Weights of a small transformer language model: 970M tokens.
Each number is 500 + 25 x the weight over its row's rms, rounded and kept within 0 to 999. Layers, rows and columns count from 0. Numbers have three digits each. The size before them is the row's rms in percent of the matrix's.

# up: layer 7 MLP up, 1536x384, rms 0.0585, rows 1345-1473, columns 0-47
# down: layer 7 MLP down (transposed), 1536x384, rms 0.0452, rows 1345-1472, columns 0-47
up1345 115:549490504526512486534501498484510538490478488513475529503508425514476512509507502537506502486463523478518524514524478500473500517502500481519520
down1345 110:518483543519507497493514509491489516500519495495475545470496454472520472471503468511489532510506487472492482464505474496511478564504490529524510
up1346 106:517474503477520531526510467477531502452509525470488485499489501490503531506489494520513461500547528473484537537524479469508535488509484457471522
down1346 084:471529534481503486569478479491509500522453485494520509482529494523491487478493506515552507547512521491478538485552511461533468511542484491485523
up1347 097:508510535542567448571474467505498500489486483514516493520493530516501483470517495500489497463540516488528489497500500508503540488497510469440485
down1347 094:498470484486492520467498511460465473551514505426523484490540512480503474536522501506458455472534503511461538526494546485515506466505479495536471
up1348 111:482512532457530513517528477504497513456470506532451528559444506486515488468558504528486536466487432469494479509514466501483471511499497508487468
down1348 114:503493477485499525531518479535495506515501493577504497469457459538472517521477519521523502510503484503538510481475505467446564473530553474514497
up1349 098:497525529453494476532478522514520484513495515530533519495566501502474492499534509476526523525521554519507495446498485502488441496494523481505549
down1349 098:543539488468523530526490532518490529490468465513482522498448510499467485500491500557507463497512477484491507483443514511503515479530503472523479
up1350 086:476529513547548515497515499460503532499496497511512531479495535512512469530472479493471509502445509493507469526535467469518473483458491490490467
down1350 090:478495498512460509481514481533512451474517497517494489542513471480501510513489541475518543520472523488501507466501507516550489494497502456510512
up1351 090:529531503475488515514494462451510503489478527465468520532474488511469492518532507513509522535512492477503484525465512485472533506616486484470498
down1351 087:467461502545485493518481490528518490520558526515514504448498504502512489497468505488524504525501494531534492499514523499476464509474503478524501
up1352 082:558530478441497521509474520516507470480469577499478514523481517502477467487485469452484514484519555492500511458506538534525435489453477497515538
down1352 079:477470467522519495497518448492516501511511462466522518492488481503552506515483516498494496528442496494465499534513495485444507470549516493547475
up1353 113:515473485504532515522508486489520490528477468498488491464475500536523453501458554511472495491509514523539475506479518501501496501544467517498489
down1353 109:523423506519481462472559529541504449486524470491515505497492514487518527514491528522460466509500527502516500521522528521501470545499485536471546
up1354 117:524493480498508476545520497495457493498492505535502519532495469493520531529465458492537481481495504524534533525525496462498538499500504505488471
down1354 110:540467508471513530488488470473523519495528414500484482508505529500516452490511521510468490501529461482493459495469502495476495535554482483484476
up1355 093:520461489448496517528511521508505480496562502479477487528448465512463511492502543525501549465528523510504545512461452462502480512517514511496493
down1355 101:495516494543454549488444551505461526445520508491556535499491478499506490481486502520553538474459542481456500533500525489492526516500494500468474
up1356 098:504515509502528493478470486467473496489507493490493470486443512491478513539503468486502504481531484522531521518521488474495507529515518479518477
down1356 106:509483503505465498537531491466490529496470475483483512488446518470524493504496500450510433510488491516497543518453495493525500541482461503462479
up1357 097:499491518541513540503482515507497496449485518527482513504518556493512515484482524539515493509481515469507506508534472451516552496491490476497476
down1357 096:488484504447486514508505522474492477517494468516499480487510511477480524489542492497510501486455512536502502502501517489498448508476490525495503
up1358 102:497482545471530501460500440515543509563487459471501454528519483487463536532492493515489519482481493493528499471504512514480454494512520484516480
down1358 102:495515511455490506467549477518485525482464493506475531456516475517520490511483499519503500471476516482475511486486506531544474478491535482506477
up1359 094:501499457541506485498478471506509527479431463533524489502483505554491483507516491490483523463512459494539510478471491456501533464477507487499472
down1359 092:515480553488496500514461509485458497546502517485500527497508478531532501493501537492503491507498499475463513497512526545486537446499440480491476
up1360 098:511498495527560519517531529511520483461503519517499481488494481522480481538522510558496467519480470530506481484519523519565512482449492501473479
down1360 100:498475490515522516496548517505518477472504506513465533505516497448487508508453537485500527472526507501504548544476491507493518520509480503524515
up1361 104:503433431464504501519466470499536524464518492502472517500460477531525511481519557500510491553546521510531472481487520463524477484509554470471471
down1361 104:516539571513495475486472497520479474513496502521509487509529543440478483497546476494512500476519479503443506494523463481509508516487528458508490
up1362 093:487476519505482502499517475493484485484485517509502477485498486480501516489436475499452508495493510482484507521475465485482502475487514517552488
down1362 091:535450494519482523499532493555534522492517496512505484511494521482489490511547499517502466529512518495511487513479591518507496482504517497484539
up1363 097:552504494495485503540493494490522490507478483490543483541520487513449497489480497478470481499509436525514512476480477478421500467509510471544499
down1363 098:500476480492483517480478500506479488504519482501491488495478518507512471490477479487499529473468575476451476475511516563503506476453464442489480
up1364 096:512512494504524501494508514506566531507491526476483501563515505500475506522522496534502522531473491482490499493498487525478477503468552492537431
down1364 089:518476531502498519484552491522486520490491459520513501492494489524510478518518470506528503487497488535513493450529498493540506483540506469492533
up1365 103:538514520526530563493524478503499500472447488531510483503479500477493521495500476546488526503507491535518499518490512532531505462513552472519520
down1365 102:509524488496511530462466529498536535483487523492522511523515505514491459509495536484494462522463445543517502492440495492483515511532515484500466
up1366 103:499511513497541540465505488523459461484478516495499501554495498549503490515517495548494497560498479487478508503492501508546493496507509494499467
down1366 105:472498491503459490472496516518480483504505509482512482453506464516476525508490517516514467497473498495495511504556521524494488494523458513559511
up1367 104:463503534509537513563471539518501492438473503533449494491531517503517447516505499496508492475475557544502507468487489475516518489530526513491523
down1367 104:474499559527499482503519522496466491525513530459490499520486523474490482468494499520456545517491482499509493496499528522468496520475490517575488
up1368 059:473538491511444527539504504477478533497487516518481504522505585503506553504524468582510557459524539483481488507482490512491493472520544461493518
down1368 059:526487523501482492485522510521527521476496490485507525503498466486476486502483505458498511548513503510500541486494495492515511513482499533503526
up1369 100:447483509498498545525484513523456498506508502518453464451516493539508530532519479473521516483497510502502503469533498498474505493468516549504440
down1369 111:448499499494465500477487488529496521494493489497490497466517474508458525511513486517493468529487505514505513513479468519513499492450482492507504
up1370 110:484542574461515476492508501487523484509484484485519499518521516476519461511520486516514532491530479538483494492539500472536541494554506510488486
down1370 108:506466544480450515494531525470483464427465486485525518479501503575501491490484519556483512502484508488496516484485484465489490502470534531481531
up1371 095:520555524496476517481485462461564507513495507499463492502459518486439481478523503493522510498503484460507477503535453502492485529456502495520473
down1371 096:488470518484517473502475487518499527510522467507456496507536520508529487565511481529484502551511531521488514465489520518533501565536468515480512
up1372 106:495540494477485505497522467494490516467464501520494475509555518520475534513534433528463457531534497510526479485459485446537533518508517494472486
down1372 101:458499520489502493490484533482500512522512506506501544474448487549511528472502475506461497500535536480471489520465508486457499527526498481520488
up1373 102:502484472484492480530478519507512458508504485471478497493535479461494533531507502526479463501468481528502529509520481520469477539474510478478420
down1373 104:497515495519488530558476512503496557519461495482510500517506484501449495512498493531555503496490533502434503507541505506494501502519500453458496
up1374 083:495502511473496551535503513526487496530485537475515542462465454505490486507501547451505486506470493520517513509482517529544508525494522492475514
down1374 088:516541544489493471520506522471546471488473467522483494517512518502471508532501468527520488521478500503501496496526471465442515503461501481553463
up1375 097:467495508499529528528479491454558479434447495520479474488548515491500520512493482512498503501503511502511491497542501450518509468513529451460530
down1375 094:510483495491472462470497468476493501497496486545536511489568498506523533498515460486504495520472481480514451514458430480508517493491498501466515
up1376 100:477515477478456504474508495478473503510466490475507521475470532481513492508517518512498537526508538502480465524497493478500480501540516508512461
down1376 101:486452486508550465521531518512528505531536502526500499491468504461483524527462494536540465529514532517488492480475444500490500521486529538524528
up1377 102:509469511486492528555492488466496476526522538510460501506485484487498519499505497488532491496525442486521488470485488487529471538488544493500445
down1377 106:502476529527508498512536492487515509498442442468504522537500513520520560529483508495507503522501509479523504509500530493514528480493499530503512
up1378 120:516509526469491536487504470496494494434448516495502473540527489492486514522480510467503526500516522522512495474515522499518492485504521473548506
down1378 137:509503551463417516455512469476494484477484489483539475530520497497474515512426530461494518519467503513469499511506509520487472492507527495518497
up1379 105:477529507524476482500464516489463534458503459476516486476525481503546519498513503462520487535479532497522537540504468485474546471507504514522501
down1379 110:514497515486523494517513493466512495494494493490475534494508493466511484540501499508537507537481491507457480532498508482476457515526497506521499
up1380 093:501484468456529470463510494472531495514515536503481481521532519565439498471498503523454476497515507517509494476464499486491526565486481499526485
down1380 088:517477505496470512503474464516521503510502510536492520507506511498531511504463511485463502481479520480476484492501475470490502471501497486532505
up1381 104:534546517521538518536517504510473484504490472506488446488529495546492481504491492481482501527494519486495508527533498531549493518535479475501498
down1381 101:461526478506501471487546514531543520518471457469510496463521472486498471518504493489500479479493456501520520557505469529470493520501513506550473
up1382 094:573521538509472492526449520489474513486488488479464452523497466502498522502519484531508503528489504508492501533459542496475540471536519470465510
down1382 090:460459496511534547484528485547547522521511507528516552491510506491509497511501518476466474473517510489543510490482463501539483531465545538507460
up1383 092:524499502502559506520517506454472520485533504511510499490460474505529485508496547477492505506530518510494475492527488494494513515496545466539520
down1383 087:490520508499512537467494494463487517478486483513515532488537485473535525469494467509489499491505493532482551492542526504493476498486514503470471
up1384 106:484505524512528516521500520470497468505480560486489497494509506470521495482499474546514497507471516465530453523481462473511485508513517498526469
down1384 109:535471513535505485490511503576481524494513491486488542504470470515490500502509487576523489479484490515457512534510486506472500511500460495484493
up1385 108:536528514530500500520473495543504485532466516504426478499494490488538468488504493561509519503500513514513511487532514497539503489529523528500499
down1385 107:479463517514499537524524491522503457488508519510507460484491488454458492543496481494511479489507496502470512542468519496440506509495507457507490
up1386 115:491559475480550492546496518523545470468490463511471453536538495499490500461512505499488479496460515510512510517530508495499553487524506517484491
down1386 122:452473507489504537507488528474450516472503513483508504558502469478517488517493478487508489480518509439484490460482506488466498472511488549515525
up1387 101:519472451491503522563511483485550526480483520536478525512460483541543452507514539489453466535481455559522498568489549474492454458468521567515525
down1387 097:501493543457487452529495504526517510533482487519503507497450461502523499519485459483500490497444518448513501472473482537501485545526491483499471
up1388 091:557535545482489510524463509530510527500498493506462486533515530498525520493501478493505497515502501479486519507541432532504500484477533498487458
down1388 094:460469529547487506490492535485536517476477537512520508484489481486477485521464457536508476500524428483536491500497498469506445527477473492496497
up1389 093:458525505492562472479505468464518464471522486477499521527472506523490476540506474493526504501518503509560500433468502470538541535469485510449494
down1389 098:496489484515513521457492512501536521523518475526534519497529508500475497493521488489514490445488511455484563508473490516513493489509499476510530
up1390 116:502463527485493558478474463517492448493489525518470479519526468497517521526497515519523478522542471516523505458475517507530494512519478504504481
down1390 117:470492531539487481485478519482490486504522498512514488510468500538497471512535502517532534520484507507531528502507576491515504503548516511487504
up1391 094:487518506461513502536487438562463523548488522537512482515503513521477489471517480479478477448516543528488504502455498506503494481512496532497476
down1391 096:506454502462492433531503540534476501500506478480497526506496499504516469519463494496481453441481497479496502511516524519477501485482462554457480
up1392 097:497498530489521496537511562506499519427500460486478466504501466516525522535572504541506494501473495493533530520494557504451535522542489522521509
down1392 091:480494486477492500521485434514468483553510505533498514502520495513509491450461501514506506485554528464551460472550489473534496523476499492497484
up1393 100:536448500483488453543511514439546508476498494564440518518485478524523478505486496486507521538507495509487482476530524497511537495507516522521514
down1393 101:540507531476488518524483493546491550517443470468508473484495440502524501460505491500510496543545506498512503497529522517489480478509539508457472
up1394 101:472506471495476535485505531475487460519479552517464530518517526508502518528511537459553509488516455556515509493490492497519464519515506511492462
down1394 103:461487519490475503491492489491528530472484471545505484465550514504492493511486504487494472499513519461493492492532481507542504482531487477520520
up1395 093:521536479549515518502496482478462489543522499505509495519539508541464484546519511518505487472502560507528482476552458432485485455472571486470505
down1395 099:490487469486541522504490531547529525496496494483496522486507494456541524494455472482491486481473478468503534498539528523513486483517560507516474
up1396 095:505503503495481509473483460522539528524488547469514507538492508444497494526497477517515526512513443546501487506493503481484527488464482443501482
down1396 099:481457519508470493488419484563523514587507499486489477466509510477522484518501530511529521513530463513484457457501477464498519516538514522543486
up1397 096:498520517534533544535504501503529512452484532511459470491470498511482509481481509505550496492461530474508493462485498484498509465517543510484453
down1397 101:461474463479493475488504487478477513487506536504474508499525495505516477493451505500491483522511487514467543484504535537518452534512488494531506
up1398 102:472523533515480518493490505436506526487500494518460486496526490481496488483467501501519567520542498502502496520481492531548513468502548507506489
down1398 102:502480487472491506520512512502536480501513536528522524492507509505477472495508484490491549505486487482564531503548504444512484495488465508540525
up1399 089:515491551512510516515487525505476503505489502524513462489499468458487508433559491519499508527508523492456537488531520527527474528483512494534461
down1399 087:485516485532510470493557531470494476496516519467495499491476510496516496559515504485477493527482485490530509484461503511492505461517459505487519
up1400 107:477503464513528521468492544466488493510491514516518478480533523487457507491518473509480504519460460471490514482548496513508474516503554505500485
down1400 107:463510546450509528526528522493453518488522503546503550497530478498477523559482452526517473531496473501528516496507476524479522476437520482505497
up1401 113:475515543516489537519497485471453489458529546551496532494516500481505528507523490508479482523486515468513531505489482515478469518500560490490504
down1401 124:528499508464487478510480496536495539460507511492495518523513460519516516500509498495516453510487490494510510444501516454512453517480516519514528
up1402 104:487453505501524461543510537478479481479494482481478515547515471507535485534518500493556522468516458483511502516503469470519445519474522465526469
down1402 109:495500490527473478535494463496510488492466462522514514486499502511511481487508514438502462498542495455502517468522492537456515501501449521498546
up1403 109:496490517488483565503412496481499480471527496524474488509519516503495481527491511499518481542579515547525544507489477470485468467568515484505494
down1403 099:463508512522519425542521516541483475514503497505495477505500493458511516499525526499441503468499494534521486473505507523472505506468489505505481
up1404 098:496522522488522485454496508527486512514508508587495479504549504465456479478537491494520467511473494464510527474507491516450521500468493490483497
down1404 099:532497502511504463533509486495531492465505513495533546504501512512548477482496528480510501501469473495471492534484533439534489496489490515501489
up1405 097:479452498537543497493468476531485512513489522494465515498495480510486518567518527503499504530536505480485522523481512438484505492513503525524457
down1405 098:506500546478476474488463497522494515474480458526504503517502529548516495486488523525492540518521509471539462519478517532483449524519493462529489
up1406 105:541511496484506511488513468532512497443455541513498488459504512506522462537522502483482505536530494484544483466520488482505511524532494470524489
down1406 118:503503542489475505498493514543488503477485531474502512494465514511504562516478492487467557487548481511547522521468493507497532556514524468562461
up1407 094:486508505537468455499504504508485487496483486495491480515499486500486546455519491529500528478505539510516501456513474460507499514518506498500504
down1407 090:529504523499489478521496485529493527460461510460481502501483480478498476507503490495514511515477487476475471502526498485503509499516466518481510
up1408 101:453454554471496499578469489509515496488516499503509438528538504514491482527524464499516483475468461542488472537485522459558525497506498512518508
down1408 102:479508511499561510521477478499484484478530522494504528503447506501497482518445526525533481520513555448501522502498503510509452499476490481514476
up1409 099:537524525532527528520505532532424502426531505515451471486546505504497507484531430524494497572482532479489512466508503507539547500496486486502499
down1409 105:508539485493485483501522508511476496472469455484528509504515494474487527482499527506522500524503476459476501496480504484488442541508544488555510
up1410 103:523530495500505493486527514504533513533499491519509517511473519483498528476506521529498494531538490465496522538505472535460475481487474509539511
down1410 109:508479517504499509467563472510530539492470481480484544522501480528512458517468475455530521485509491483474534484522481532474491509516459477505512
up1411 107:490508529545544506496498504471484452513510529475490447470547488518504523546527510526484477517485541502502512510487523513471530505510494490482493
down1411 092:539527515494521469505497497486490500481527513486500504461528459477479437495514527474466505478487480519467523555506500510511506482521474536516536
up1412 088:518472503438551484520450505498512505500495496481522532491500492548507520480517454510492493506481482514501512524529520472485442510499490470489492
down1412 091:478505503555491485455528477534489500486496516519516493517510488503535503487498525525479491514489508492481515514476493523480522445502499468486491
up1413 095:501519499483533500502505507482508492504505515512482527477501473519510470460482496527490515487473517502515540521490515526521473512509516464552517
down1413 098:529477461500479534443455504529521514524520469515508495507479501471490470523502440479495544469522471506507481475480464474489523498453482503494460
up1414 094:509474428496554489496522478515513502524504516538467492511536478510486484560547476526494548502494444479485462508474500487503486547472482508464501
down1414 093:514494501512498533476479507551505467509502480507512472512474508499497501531509476502489483520479511534472514508483498554504514512479513541456521
up1415 101:485511513513467507524476437487533475496502476519492536495486523474531510535517475539497551511506506539485521525496505456507489491495500520520471
down1415 094:489458486506516500528462491526474527495450488513533532502503528491495500483479488489509471507521493496486490490542511508482514499511561448487489
up1416 102:440495484463522518497486527489540481488493472528482508503499495482495534500486490540508520491483525499516477517538525516504514503561499468513541
down1416 099:523506502531505476477501519510493502506504501492489518483501503454515505508443494520503517486489499500510501492520499489496498494510558491494505
up1417 096:480542508473523528502512440476522522474477537485486485506489462499494506510527503445550522512511472513572499543512545462540459493493522521544517
down1417 095:490495516473486482489513473504498496501549547502525500496511493486530510551503490487486519515431556517471505493491458536504480485537509499491528
up1418 088:520514503494531521508475447493486495526545514486501490490500507496453502509499485478469446483515525494497518524483487468535454480476521484497466
down1418 086:498495465533493500517514459494494526495542436456521488480527471489522510493498532514462522557503536541528512525491533518518538497504541526524526
up1419 094:498482474536492482531481527482538504483487508518499511513558499545533499456499514455553505496491533502460527503509537511529509512505490526483535
down1419 090:476511540497492507496497521472448494458496469505483520517508507494480484518488483494524466495505488511493456540528552476473513536529495493474514
up1420 095:555473522545490526515486489464481512514445522484522530502476482499510519458478490527527494466501488521483501476483465485526532467512529500500510
down1420 093:497482489539515477449480537529511516490473509515555501537495477520514513520502492531512479510497513480477475515511531527511470527525492494515523
up1421 102:475495453489471496556512522526488479517497495551490500525539511472507503482538512523529505487451485474509500517520454541519516445460525513538525
down1421 105:557464517510502504515497479529522509491510476482456505521465508489518471500477482509554490473538499501483479491474547475500481532480508496485492
up1422 091:490505466496508487532490485517496480511442499506473472523497485493489494497518493448476525464440501541519521466469484518465485497470476469527461
down1422 084:533504496516430438497524498492501504518489472475505457498491474534497505514487484524498497513526496531456497479452510460463495476481456492496504
up1423 098:498517549506498499513518483478479478486455527504478490474471463515519517554497509496469492501481538502519537519529504547456529505477535480528505
down1423 094:529505472502490465534505471524518489512512501523521448488498475512513499546487523495503439475519535514512495516502527508519467528471494504505503
up1424 105:486485531487524508458482508518468495500482503519489512480506497495492540558493484501506439529449534529513531471483496545492536447513512533492515
down1424 106:511481516505525510477488501471456502502550484499508481524514518525506513491515494503548509475516523537457510534508477504526488507475482488488475
up1425 106:477478554515495507495490503472493481512515485517445498506544448514527523482550501502484526499494451491491553494520503497500519521498503525542502
down1425 100:505502515532492472507510506478514540521490477481515509478549493529500501488450499510434482523523495480522474511498518454447507462518472526502514
up1426 104:477478532490474506519490450527486514476503496511485454433526506521531533496556533476496507532526496499537542511475508468527483537526549490498525
down1426 099:532501477489546496465532524512509505529520504493475537547519525477495469512456513513487504461484465501449489478519495457529517500472486534491486
up1427 099:500534511512477499500467502500465506471452521483488521499509489530461444478501489520466486474518532482485505432512470501495529491485516496522480
down1427 097:468527518467521473530512500508529498492454472526494513527524459517510501503498493485482500459497518494473504473497462493475514502461511499515476
up1428 095:526488497519510459478530489453520531493470554511451496507526499533509479517487504536494533542499482472505507523455519501524466465503501535518451
down1428 098:491534488493499487563517498516454491514472484527545492499497468510462472456490508492536501497454494529494495522484502462484503529505547491496502
up1429 092:526508535501513473530476468483531535494502486565505483514475496496508522477508460483516543536499490492530509517546498508494529497512498504555538
down1429 103:499513507538484492482518471521501509537480491478495509466489536452496511527479520491482488510478467508510530517570526551518493508536491464517490
up1430 105:538563489508537527540485500495497501507481501508500475496525514538510523515525512534512523505474497504526499524503509509496492487532487435467492
down1430 102:502432493546523463515503531540506533526547518541500537440509458483516533491473515477515482498497553497547490492467482546507526503475500500459511
up1431 102:485479531458469537475515490492503501474509503479483483431517475499457478515541489516513526502508531504536477492510481506477500494507490453505507
down1431 101:487491507486461470498478520526469491448517509500484511536519511476502490489517476487521469447461503487478530449532485503497519510466503474497537
up1432 089:505490515529511518528485521537488513478455527502499447532503490527479480505503481517495516501480507553533533474493505499500481497540493467546449
down1432 088:498469481467470499483535501476511513508489514522514512520497502480522510510510481523482488494529503528508465515473483519497520487520518522479567
up1433 095:480441529489538527479491451516506456489508499508475530509515489446517516471513486505512484527505490487497494533468525521478501528532505553453513
down1433 093:533548516545461483509462512512495508511453492482484478499521521534500488459484512478473476505480483493540449524532505495479537531507523479481449
up1434 098:544481534515541465489462522518505503507470504491514498511528472483531498510481505513526545468495540496480517475508527487475510463537557508477520
down1434 086:483444529486503503482507511465481493488507478515511496499452503451491488547471526486501484491470499499462539547515486509478480507473480484489528
up1435 109:454540471499509486521478520495500508495455492524470477494485515477515462512551471495534501537466507481529499458516547493494520486493468524495522
down1435 103:493461519545518473537540503505490497478541497524486491495546502470497495452451544438479486539502534475529491497482479522524510517507493459477506
up1436 094:545497529446514503447490494502494479492478496489471482478500504467499478561481505491475491517496501532516542498577504487482517512555465533528528
down1436 101:477487463488489510513503493527517512526470512502485509516503481424458504506499488531526514536508517487517505535511467488529475483516523512516503
up1437 097:523523517498526488525468464524512533492478511498500519530514517501432510487493495484506543498500513472523525506521504516513497490488567515536475
down1437 095:509491525507534462455516531484459461467553480489530532479508503489473471480519534533475466533496470478512483524497514523468501483468460484440531
up1438 106:499507544512472501513469492460512474518514476502481492481498488557468481506547463511505500511465509525537517475479515463483444512510511473464453
down1438 105:485473484479495510470468509496535493504501506517510507507521477489465503460454518494561463491461486510513517517528475481470518471496517473465473
up1439 108:514493490492504469461524508445512461528464510491535484501490449518539456497521485499492463488507480503547503540491527518492497496480497538511479
down1439 107:499477505513483482512511523480477488479478495493510508481478501461491455516500498506542497481526497453515505521484502526486492517487536479498485
up1440 118:521494468421464532489493484540494559506488534514491515527456512509490508525499483488488495494542520549500531504497479513447511452464483517507487
down1440 123:489481495450466491485482467559515549472518489497531528516490511479488544484499490514483523495526531521497518498490477489461523466455525514508497
up1441 101:469473491512509450552456495506509512463445470501486494485474460496504469512468515522514467506501484475472514504511493485509509505518532479513502
down1441 098:510530451484474505496520508474532500512481502493505481494508503519468484501525508497424497523531529527547487489494525512480498474477486468503476
up1442 107:493545491517477526536528486497476507495512510531486485501532487486502489508500511502496546532527491494514496496472461496462486451529569477522531
down1442 106:474499495499530553505504460482510456497537504489495555498490521508457506495523532488511513497516468545469483456527545515505482518478502468437536
up1443 104:479459505517519491511520488469525467456501507494486469496498473530501469524538468489515526528527521488539501506478485494542514511529527498476472
down1443 098:522489522514494498537453483496489469497504501485536540476447497560501510490519534537523489531521473495485527492488528527478503564478486523502498
up1444 112:486522518488450519476484518483509578507506532506502471504521472506431478469479473470548486504464511495554507519524467499461498502516548491513529
down1444 108:517525478458493513496525525476480490555477476485478510560478477526464475519496517486506515478459506444536455524435521483494494478488529481507532
up1445 091:520517501513524517478482495477493513464522491504514503498503513495507495534522476461461530540458507494487510454513464520499442505500520505484495
down1445 087:515507543514525529537484436490507486481474520514521524523484517489489499520498560542528498461537480493543511531501514451530515472511481513515497
up1446 090:537539511487498488532477509478471518505495541505531470522487513445441478492538491536479528506497541500468511432504475511488468507532518492571511
down1446 090:497481449497519514497486498478496538503504517475470495502474553516480474498541494503513518471473444501531514504541497475429480472449507498494476
up1447 096:496466507502505492543532410495480484545467520497503517528494503503545494518529528517496505497512500491502452559530510495502468470511489498506506
down1447 099:509528508518457535517472551516514490471532481476505482503519479499440464497479534479530492529474473483518573496451504477527532462523531531505510
up1448 098:511525521471520487512502505468484543462462521513511503490505540510489493462500452520480481517524507493530518522526490470475514469487538496525444
down1448 095:486485501508464510475503569497493506486546515530468477515503494504472502492493478510456562505524456515497488477458522543553490515498505540462545
up1449 114:474521522515531508515478497507511486504511517506497474498522475505483514456536489503524515525486466484493497508495497470526505520484538485491459
down1449 113:502506469468499497528508504520504494485525515498498471469540537515516496491495506523515486473541483493487486532457462499473502524557469456499510
up1450 109:467570503472545534520508503538463479518519479520469501481539500497499504477537478453580552493517503495516527467518507487473492481512459489497480
down1450 111:545485539479514475491536506479472509483527463516494457472485513488500504480474498473469497474511508549480513483502508497510525445530500501467486
up1451 106:466531492492487493522459470502512466482497512503499464474515477499455495438525481481513505515500504500532516473473487492499528537498499475492491
down1451 105:550486513489477498536534478509497497494527482534553515479495466462522509517519510528512519473478496508538527517485521523528535503462474455472551
up1452 086:505498530535498524458506474465506502487504550513474513478501495473483473485474429516500511463528454501507520493525485428516492542469464489478501
down1452 089:464494471461518453495506502532493506494503505490533480558465468548490501502547537482517505525489537523513491508498512555507518460506532507529508
up1453 104:510499495486503491520494492539492511450467511494485523523519511498520467506494494513451518536502476494496488494511477497519512463469546462522462
down1453 104:500535512449500536531527545502525481518530513535503520519520506530503481459468511476492486504519481495523525495520530502493527513504505568494571
up1454 105:494529495488494544490472475455508477486512527505486463476473476488501490519485562497498511517515569516510509479494541502497478467465492470492524
down1454 104:503511501523508421506532487504458462484528467507510496490486521481504523515502503543512511471544530499484513513500467480483507510511495512517494
up1455 100:475482528497507556519442536507558497482534468531489489522529468515485487523447496501542509499480497492522541509521430529533521468505538499481498
down1455 104:516506475504512500526496491521498531496529522502491505503479487503461490487514487513512496507468466481514501470521450497493471526517523493496516
up1456 126:498517504490525524536485520503486511474503535516511496476481450475546458471500476456546534505496503504513485466500529506501528523513532462527481
down1456 123:512514458481541500498585514548507501507511498480511513512479503439520541477501474467511516494503518492488503470493489489504546487507532473503497
up1457 102:533518510416557499522502453478495505477497488522502514488495503535477497465498507500528550492497505526479520504448487440519498548529514545503487
down1457 106:501531515511506485490517502499526490502529536540501522448480492489477504459538492443495486489487509458512497461492479464524503492506492507517542
up1458 096:502492489517530481522527465514518477517518501545480464484523505519498554482537445507483487515519474488511477499464540531499488499485548510469513
down1458 092:489506507438466485517488518519497486448511501482505517524500507476522482498497520452506496539498511452495504503513517543517473528478471495489511
up1459 107:509526479446524514481518492522467482496466496518499494533537470484518486513532455510517475503522545523483506471534483485491489476531524514479513
down1459 103:492506514495479457493450466471540530500466505474491488470486473515489524499477501469527521472484501466542491533494539487500512506501506469466515
up1460 107:497578510526524519539457507514486526492447511501464451524510484509535461560525535496485489492509499515551501470543492504528509489464496465477494
down1460 105:507469505522511528484537506537504466502554462520448572515535519471473519501495458461468488509528444449458505485470512506501494488522554496471526
up1461 109:503508559492553488510491486482507550486464518486515495527513500461504538487536485474499480504480484528483495484519472519501506498561512521479442
down1461 115:532543497491482480523551518484516517491497488524492513507487500499499506521505503491530503505471421486513465529490501509503463509480478520492483
up1462 111:497545520480537528472515488470526478469512481498515467472483487514484509514529511543505494495555450499516507524482489481480494492554497510507507
down1462 103:454486498516483493512438524499466525566490505494465515485539516507488505513482474512535528491529556526528517472441508525477485530524423509523496
up1463 091:558494520518472487540505478491488501509500474460485504484508474513531486507503488448482471521514501522519501492500497499493495501505514507482516
down1463 093:457482516535510525507455528520527533464488504511509463486493485490474508524485487518500531497483529501483545522490510463473513472547533492472486
up1464 109:474472537493554520548494482488506497499511472489477537603534493490508487483496500501529540519517485508463485487506508475526492493515526491479502
down1464 107:457489543497489493530525519493483482523525516496507471445491468484446494499501505518512489521514502503519508490491497522483481502547512491502494
up1465 099:492479498501510505502488492524495512518520536518505555477521472496507508507527485499500507558485513504509517487519451522486448492494592458512460
down1465 104:476479484501512474429479531523461486495488497529504496509487544508508464454504455508485521501490499540513514515466508476493492532459501477444515
up1466 097:514517458485524499477493495512499492475520517506513481448544517511464517558505504473516487561497546469483499516544498490497506520495502530508471
down1466 098:505488474523498449472517507493512531485534499547510503502504478558506452469520522496497511444511496486478497506518520523465523473478468502504475
up1467 099:515473495464495511474525512494458457482473565516496485478476468530467491515526516478541496485488503517483508523501530481467506496491522520456541
down1467 092:519490491499474514492486511499499485510480508508486497533533488534486510491466477466487488515481481481476497486479514522482502502481486502499426
up1468 091:478505552531468544509489506521474497529477482498483509529516458454429494485470474491512516504490515470515564493541459472468550474482533466565493
down1468 092:451503478506510489493510535468446516501517520500545461498484492501497483516568513470459454519479501483486470506507493552502494486490500497497528
up1469 101:556480551512483498565505478463518540448524503480487480519514473498519453515508499532539565506534507518507536488572533523575476531534498485516512
down1469 103:497502505523484478503489473511537490512494516557458467453458501512494481469513514522475475513465507478497492470514490496507594483501492489517540
up1470 089:500496519421531516502484482485519473496478551535491486474476496555483510493565492421532505547526459457461466505457484508457482508513500494485473
down1470 087:478526474494462512502508505494531506523497501509479470532538494481521496488504482519483478495499505503506490478458454505490509504529454469513482
up1471 098:499490520502524490525510518503492513509451512519473504482496504515497463496517505495511490560506501537538555520531537506512474458470489497495462
down1471 101:507516479504452515485519474475493487512503492480526500530535562519553518547478484504509534498497455485458472519500501505483482480482485434519551
up1472 109:529507537479473487500459510477527495500503474522491498516502506506496465486506536519528562490503470517491475507501484461502466440523460520501509
down1472 109:506477491491533491526499511491480472498485438499505491483486530485479504535438525487508478498531483516466510518467444469531534512520479503544509
up1473 100:471519477481537520520476544458523501521522475518521500509476486520538503519534516486497486527496514533503493532512487497491478499502495553501480